Weights of a small GPT-style language model, trained from scratch on English Wikipedia: vocabulary 8192.
Each number is 128 + 32 x the weight over the matrix's rms, rounded and kept within 0 to 255. Layers, rows and columns count from 0. Numbers have three digits each.

# layer 3 MLP up, 256x128, rms 0.195, rows 213-229, columns 0-127
125147162130131143152193148098127096119132138137101145097139146165125116160179152080127111131112139111094127168134156101126151154176114145106107150126127140152209118147093149137076091078147138099125124120127174141148154111135143093131115150123146163139105147169141124135125084069140138080153136121164113143139165135137128152157115126145091160098194121129116103143110126108096125107113
118053070117123190149184132133169123110132145149148166153140133126124115174152104122163134073086089149127179135079117169113179146141146113101142114149081113136096159160118101122115139128174126150131071105165118093190160109102070116166136151171105065100152101067121117148117113093126098140164183090147039120096103119141146189114083148154135174103174169069070081142128112124095104143068
142123124087069154079161147061144137084176120159153113047118094168105117132128113139224085115172112105124175106116081111164107138139131130115072113189117144129138063137140104141178050179195122169147121134134130108090168156175090120138114099141132074127109156107126119138119140165105132187123171151160158128098127189091164134077094180151163130114115137160104135105190130220087151121146
104151130076096133125079181107098138136103089111109116175136164139100155101089080104101126144136111083096077143081089165119117117161102130106089108127032130105129100115041115124118107175168161192193097130156119112166142126162132149135103147212110103103105149211126044135077117142130181208167137147132201133132141136131160183136084128146162073150166172117131153128136114130121085220111
112090097084147138146181085139128128103130063140056075119131129159135130135064153091095163156163100103135053133059146118117138150126164081117117123088137114175092102099163107126151130128090174093118184103134161184143109130127119104137144232174116154171065090166161073160170180110085128124092081122112109107107135093082185084123135173055084135159103095063119107084148167193098164138174
134127191180136082157130193091179151102108146175083068103109171148118104116147165152203076131122134134107127176112187180119108134101194099136134116104137112123156124162131138169150058154078178123079206120114162114173112072154169130132105145092093118101162068115168148110129055131118018093157130167171123122086128117125205113153144131077182147187111130126075071119124133133129117116151
098113097186100167093098196138147129099146153085090162204115106083166161122108161096143176101085159074084162145143130106169201187177118088122155098127154164108128150084152133061205102156154145128128058134130115122181140124122047150108137114054093153156108091094138123077103122135124142080170136151165066116117136109139135097172136115127116123040101097104144087112147208091187158169085
078120089169108099179098120120111114150120111100088130097159122107109143155203150186156099145144122122098067147130070098167160102058130133154073130134117103142134134154132134117128105094137088143171109142090180099126207083089155131117147106112150073087133122066094181068159161098105121124111115169111154096152156171119134130172146125178147127126121194132132159144112124113157124117072
164123107149175128144147162082099114126171074171118168120149140149144094138062130121133139164176077102135145164133158131150143114168111114114076124147115109143104094138105156167211136151118090095124129123149158127128060105155133178138145107092160120099136153182152118040139107098128098136157150184135103161170067147178223114144166186085162157110100159140128169143108123132126148150172
120156115081094102093106096171162167147095074128094121085113168111109122167114140131114151141134158144119106114114165159140128156111093122083102136153116148156069131128107102143119140165128128152155142127143155127180106104103133124089130126082119122102117145143136079154152131159160111142105117127091141103113110126104112101102161125113143091121108177181148161104157125122153150139142
170105125099119117191139164119123094157123142162144163130180121166105092097166137135130129128139089113170135187139132120185127116086142104135120097109148143177119136121140105130113126121092075143103121142160175132155154090090174121119101089117105149118183130129159141084137102122169114088133119152145114088117107101091172137119121150119102128138163117176062116139119051165102096100138
139148116118110173123140108105103163132157105128125100109098176131101145128101116130142115116105114121152166122159132161123140104122160138115162130184190143175138120115196117171120108096117149076133103125127075135173129091112164161090153094112071144203178115099137153140072141154049087202172162144118103136059142134121125158099180156143162099154097078190116113106169137111075139122179
127086102154119121109121154147106148125103118179167158179150059112098131123166117127131130100079164147148128103145136138122104078150176107149137137098166081093083137118151129140116118150079090156081128108150115157096057110111132132100161107131086139090162170075100135090151136126147119137089042149091106138073113099147086084125178137139165100158138075105134168105131105096201179139105
179140074128180114154073177113088108134111146090084175115094150114107112169117129113101165134116143091086170129181176211111165101079127136137059123125104162187116099108161145119135139078076116123134145183146099138131112221175116145161086100139072172054087193145082128129197140066160117130096132098070213098163142158058145165060075157162139161133093107137037180114133140182108099142126
146197141143090069205033147095114128131110140071149175156116134127116105127148133062158157111089103133169192095092175122141189164196171109120107129189098115149130085101150108153108112110089112169147157110171105210070137108115134148045117089147051085061151164160102087166088147178119127080121178147097178071098133125107149155090174108071128191143172118151136190168192092161068066129075
182115144146099126137140114100182139140135106112145118158162171065096006167103118113153137148115097161136074056120145097082075129072103163129109119113131125158106094175160130080097155077119130131123171117155163158168113066136117156166130032113184101136129115094137127114122085152111123103091156080160183100179108077156097126089080101144114134120087117118145108130145121136185083136128
156135142167129172150133113134154108082134226105166174154091095074129113133055106196092156080184145153114228142113084084060184162096148174125105079073132100121104126108114112146095128098095085083103098110093075145103075122055102149096052027158178092054151118087117169106113143148138132066130128170110091112108191083147120209138095113177086100132084126121116104108204167153094105153139
# layer 3 MLP down (transposed), 256x128, rms 0.159, rows 213-229, columns 0-127
120115137139083097162111114122125130142158101133133158120147080134177152118115148175152094141093119148128127083123158105122127142111190162146121139161112132152152114121104167117098132150141142136135206134157104152133105075144127147117112132125169128080059109130112145158081121089135085128126146106100126148128115169097132127120167183134130085114125086107111094080134130116101177144075
133085164109110095127085123102124148117122127136098126135131187125123157126140144132116131169105161124111158134101112091180108081109090108064106132146170116159179083116119147109140186163071110091133107141139127088132123161136130190093117157124132182092110145113084067079137090157115143128121127110101128125090126095135128157130177094118103115166129173164081144180125114104111114164096
145127098185158102165164151081122106078146165105113057159136182116140059136104208163128196115145130165167166145106068083162136137122155090160071149142139137132119143182096128162101095159171131118055098155150132132146104154166159117143098064114082124087208126153133135112182206169149114169143161076139098111153149186104190121138088144165178185140106220108100122195118106152097102170129
130124072095079159081142160146113139149093072127134077145140148129159152105149111111162115117118149043070166162094128140158102151199120171100148114136131104137148128146137100103107095126166158139182038086135131121174105118083110168141155081135122057118113122192129082163121094140111150138150054151093125154136087112116111130128115058107232118080170186127117116044175141137087128192069
098118073104152164143127130058132160134073173118111079105184166082181192137128144068115117138077123126156079104118104143136105174152116170146132122153193193130093085074128059142101122130157104125139112118163128115131124116102132182141137187095169153136117174116116099099184120094128106120110128084099140158141148139093129145198202130156167205201120095073142110149158041095099117133141
147115110110114141118049143088134133142104066177104117110058118102058124137155128087045094193101143062076106169168206092110100119178114142156102175151158139069071183103163132131072123081111140086150090088166135112178188168152213111106098104123142151087158150164183147120122086099052179085115110166224107097108125097124126125137051152073106136099137104172168053166115121065137111000137
107132218152106073157087137116167143128151128170083120137120156152163129136148139177120106205111081136181073135179139133086149172111127093105085129083136135120167158141111109158150088181078196110125133140132083199104094117199191150076156206139089139142152124057119048091179181126098138153186169166096128143174127097125131094144098171127119167170075124174129144180120113092124103057156
076126114187164162114115135120178124148165075133115179121054157058103095138110162145130164138146162090082122133178115145079125152127128105112194168142107067103152181097157176132175143091147104176100080210112182144120142144059161165142162133038165137089045172125155192143079181100154129089163138169137128114149145068168122117193126054178138113106135160193182122130182175200108123106124
091112167152079107129147083181072124110139103215110145078110153170241142141112155156148049145153141137116105185158167165182081092141141084131110108181112148175090165163131147095114107110140082123082136096166125192126159098160084141063103128087193129139124153156135124162066131076172164097127131177080065118128216117176141102127079121143108097143157128105136065111197123094095092143106
121149122106128064113139122135145116086137099119061137104128167140148101100137147155111170146131115150181100220107132097167113121104094055122142129136147134102123107173151112112137079136094090103097097122138148118144163131098114124100135157122154198101159140099056115134144158152160176139110138136149132063110136093151123096122098084113135129182201137130135128173131088158138087133137
157125169132148186081155127092134155135127111121180160135145070123148162155141129139121151151089128128088129078139162139097115127196150135122156084154087163085138123126085056153129120130134118134107163136137101092136128153150101112204157098172117130142123130140163137158131117129113126141118132115180099147172169077086142115152152144125149123117113077118149145099101144113125122148172
104143126125141126130107116166167107129112129043167142113169094145143099154155116130151178107162100102134034189087118139116152137140156143165145079070110124092108117138127105119191107134177093127104185157124112157128124121121087156139173135142129121156151158151207112110161147087155125136130140135160130151232096117121150138088101138085159150092138083048197129113103166151097117142149
102114117117135109139131139116146113096137105102117180120166069139170060140162093121157202093137134101069178119061131158098107098136110094134159147108147109106167178160078140091159148133112166134064126143148137150138134089130148179155120158094106136150071099126116141156143169119158082116121131158147095087130084125092155139114104137114091110129129184145127084154138199159118111134128
160135134131148135089107131012185106090193128168103181123124161163074154131098106129105193123117177123120179139118179122169135129048125039165083112128131089133149120101160112131100080147156143077100135124151072119136106114155155089199132090153098177059179095140088078157124145195155078081116128104078105138119047054163173116094123172162104148156118139125161181109146082097153085185154
171084179086155189033129072133218171098150108116115167162098063155079160190122112161156164087122106132059117106081096213115117159117173126167107119091130106098146065171109113137153134088084110142153064147005152081097089169186212120092099156147147195105139187085153136121125170063157109184170138082129087145122181168106153096078075152062199183171128207128079117139117149194139122120099
125091148088149162085099130134099123117121110161175154061103112146146092163085146144110141171051128124135141142089167142154158123144165121108088053114080177134145187113155109132152106146153112170174113142163144146122148114133119134123095187106108182046131181175086134137078130110135194186068144113109153129183139116186090143107142158140142079108083055155110085068125091081102113157110
137144104147181129099192161162149175126169113131156180080143169062127056117063136216112098093182182116096162198100170107097063126109158130164185122086101181157110072080152107143076131078142096187120079097083109071156139121117153141050158097127132070090159081148154127136070078140190077087030137072055175075124113106134162126052168113105129198120174115125172106165130081123077111120126
# layer 3 MLP gate, 256x128, rms 0.186, rows 214-230, columns 0-127
180197154092104117107171101150097159095100188129139137100076139127154122097105158111147108163127137097116137115120116182115142118110126132155095117167103127125184103091134142110125137085050165139081184139165134203114134183088128165126097165082077166201141140155159147133122124143055104127171110144097157129093162144159138170139182112092122107136122114184123144109123157158167066100190
135140140120117134182105126123122117144057135164112183191116107092126137128128096129085126138101127097143127149142101143149142116168125132155091141167167213186158172062138156084075128135160142110127152101160110097140141199084142108073113145128178153139125116109156195136114085126079104093116111127131098136086142078146099139117171119106176051154147088103099090058058145098126139109101
110133099151133163104104069107136118111091116147181159149121136121123116115160109146154084110121131161108090116098099144129135096157058141168075154120051172063137163046137146165184110198161154174151081177108083111125080129116090090133132177143169118134118092201095109170103176082130221191123115156067116132136155154097182101094104111136121087119142104152150113118157137151174081150126
131101104068071145193128119131130152123112106114082115118175113142143172083126155118120112147106162094132094107060057166118101120096156092142164135089081145138119106078110144091096167153136130116174115157095118112170126141149059138152153171099115135134154135163137105180170115142105088121073133144133118087105122109145145115147185127152093169121085067078105120148202090112077122122123
106105140170148102127104137156153104116114102145149184186135143197158089132143124071143125168164197093132132194153122151157188158148081166140178117065133193114140160160094119142097182119112192101147178160133106136092124196167105169164177139134189091112096115068103164132143115165132104110113166140077124136182132096112148142115114103160178130177079163089141121132119120135133155173200
135110111117126147122145064121144144152122115136149098097119151084108176141148084178138171126167096107084176150175153144108132070149126148093119157094106130128148119138142059137168123112137185114072170150129111122097203103093169147082196095157121123099167143154146158165195134099095098115055139109110122153116151189118172108142113176108100115161183101166157138114113130093187172110139
119166134094155103135118115114122079077090147045164060096139092183099110123116129108121137115169107157115050089097111078209127200102114065153113091115136101098131126160146131146115094100154112153134080116121053112176142128099148040119191063143066138132152065112057093092110101128113114182151132111089121085127132138113128170145157134117105137171111105073086122082111070105157165122131
073121150137128096228108110050135128128139142131144149042145125152129110117104084103090115093190048088171083121139101081190118098118178119059081113126111161129109126170132054170130140187201159180116136140128154131101071140123158120116125086145077134152159110155123135108129103119165134190234080113088127151157111156141122155104120144097205124083125080139125179112116157128157134110144
139108128123175110172171133112126111141150204112134102114127084116108153118105105108116130072186162109120126119121094144040146129131147155132163123106153094150176132108125167146100152115138139099159130146133107107105118169180115114184147129145133116105109087091096148078106121089112099105118122151132086173146167098134088165139142139147112145153120095093072113112122144118128130108116
156125101134181111159114162105140131159121147100147149156162136130097083166132146140078145132122108110123122206139130119116139113083137149178146130141130102189165135134105162120123111142064125090117138162155155110154195089072186177142149103138111063121165144137106144115138116130106089110108119159144170129115156148093117140143143106092131092140146184162117170085088107126131088138049
080108129133147108106119123142097160126141151144063143091117103137132129142111140169128179086228139090119161094100084161176141195104123131171123116201096101142194172129124144103169161142105158101125152160173205125106151145147080145019101108107091152109152160142130113166157147156128136080167161074177143065128099130129134136167124125087116126155075116173079092138139156153160125117077
132120105105154118117104131062106132186171086137130105095113144180123096121084220068156119148081115107128116143151130103142095140128100142061162129161127100103131106162111203100101102150108151121210111129159119148122172145110136103104146115119135126124171125135147132131193130173163166165160117082167128113181157093163074131112125134186148140121143107136132181110113185155059134236095
195146090114102156099163187136091115130138119086091107116154160116086137140162154190084127090171143141089107153133101140116110146125120141064153157165118095086172114160112075182154129167159097117048192083138071134174174115112090157144044155163072118084112127157122146154165122088148068090160084058164130171179092115068150164142066120217120167164129095145125132172131150088127093130091
103068130133127187095212113140130083138128103098145107057150108132179186068062101135151169174157149095141099132125135044152080092097082174174143111084112174117096123109086173140135084157129148108139164137140186120162118138101132113134171073147152141186115047135142188130171056136131139169181043108097140162120126156146113145123087148161124081108113161139167110112081186087159131108088
170170132128112117169165160180160122144101142150129130101081166205038069122100091118158147103104121104156111093088170098143089211158108138161122094226126115141108151131120122120092089058128093098159138175093131137162119133075115101135132132132153032156167154149120148136138122140165152164108110156140156096131094199158139105163114077130148153106172147090098154123101127160177137122147
092116159124057232111073115145114056112133149112133142163081134081081167086127167119191145127135145171159153145109127156133083137141160130121120086163094136130089135121081040138079100124188160132104158072144105139088199134090121120106117173135157078104138152183164172155094086142192144122140122134097154135146107145116159187172115121138158148184140038132088101121102160118122186105091
153065149134174161161167123212166125123048099108159090183128113158136112150114126143172073123210161093140109087090086138170105172175079144155099163105116124173089140115140139201113157133056124173094152116093124123151143096119135179142119078147133079119126157133123151131140115121133144142105163140110159129137113171160135140148175085144125139112144115157152128097072103152137060157163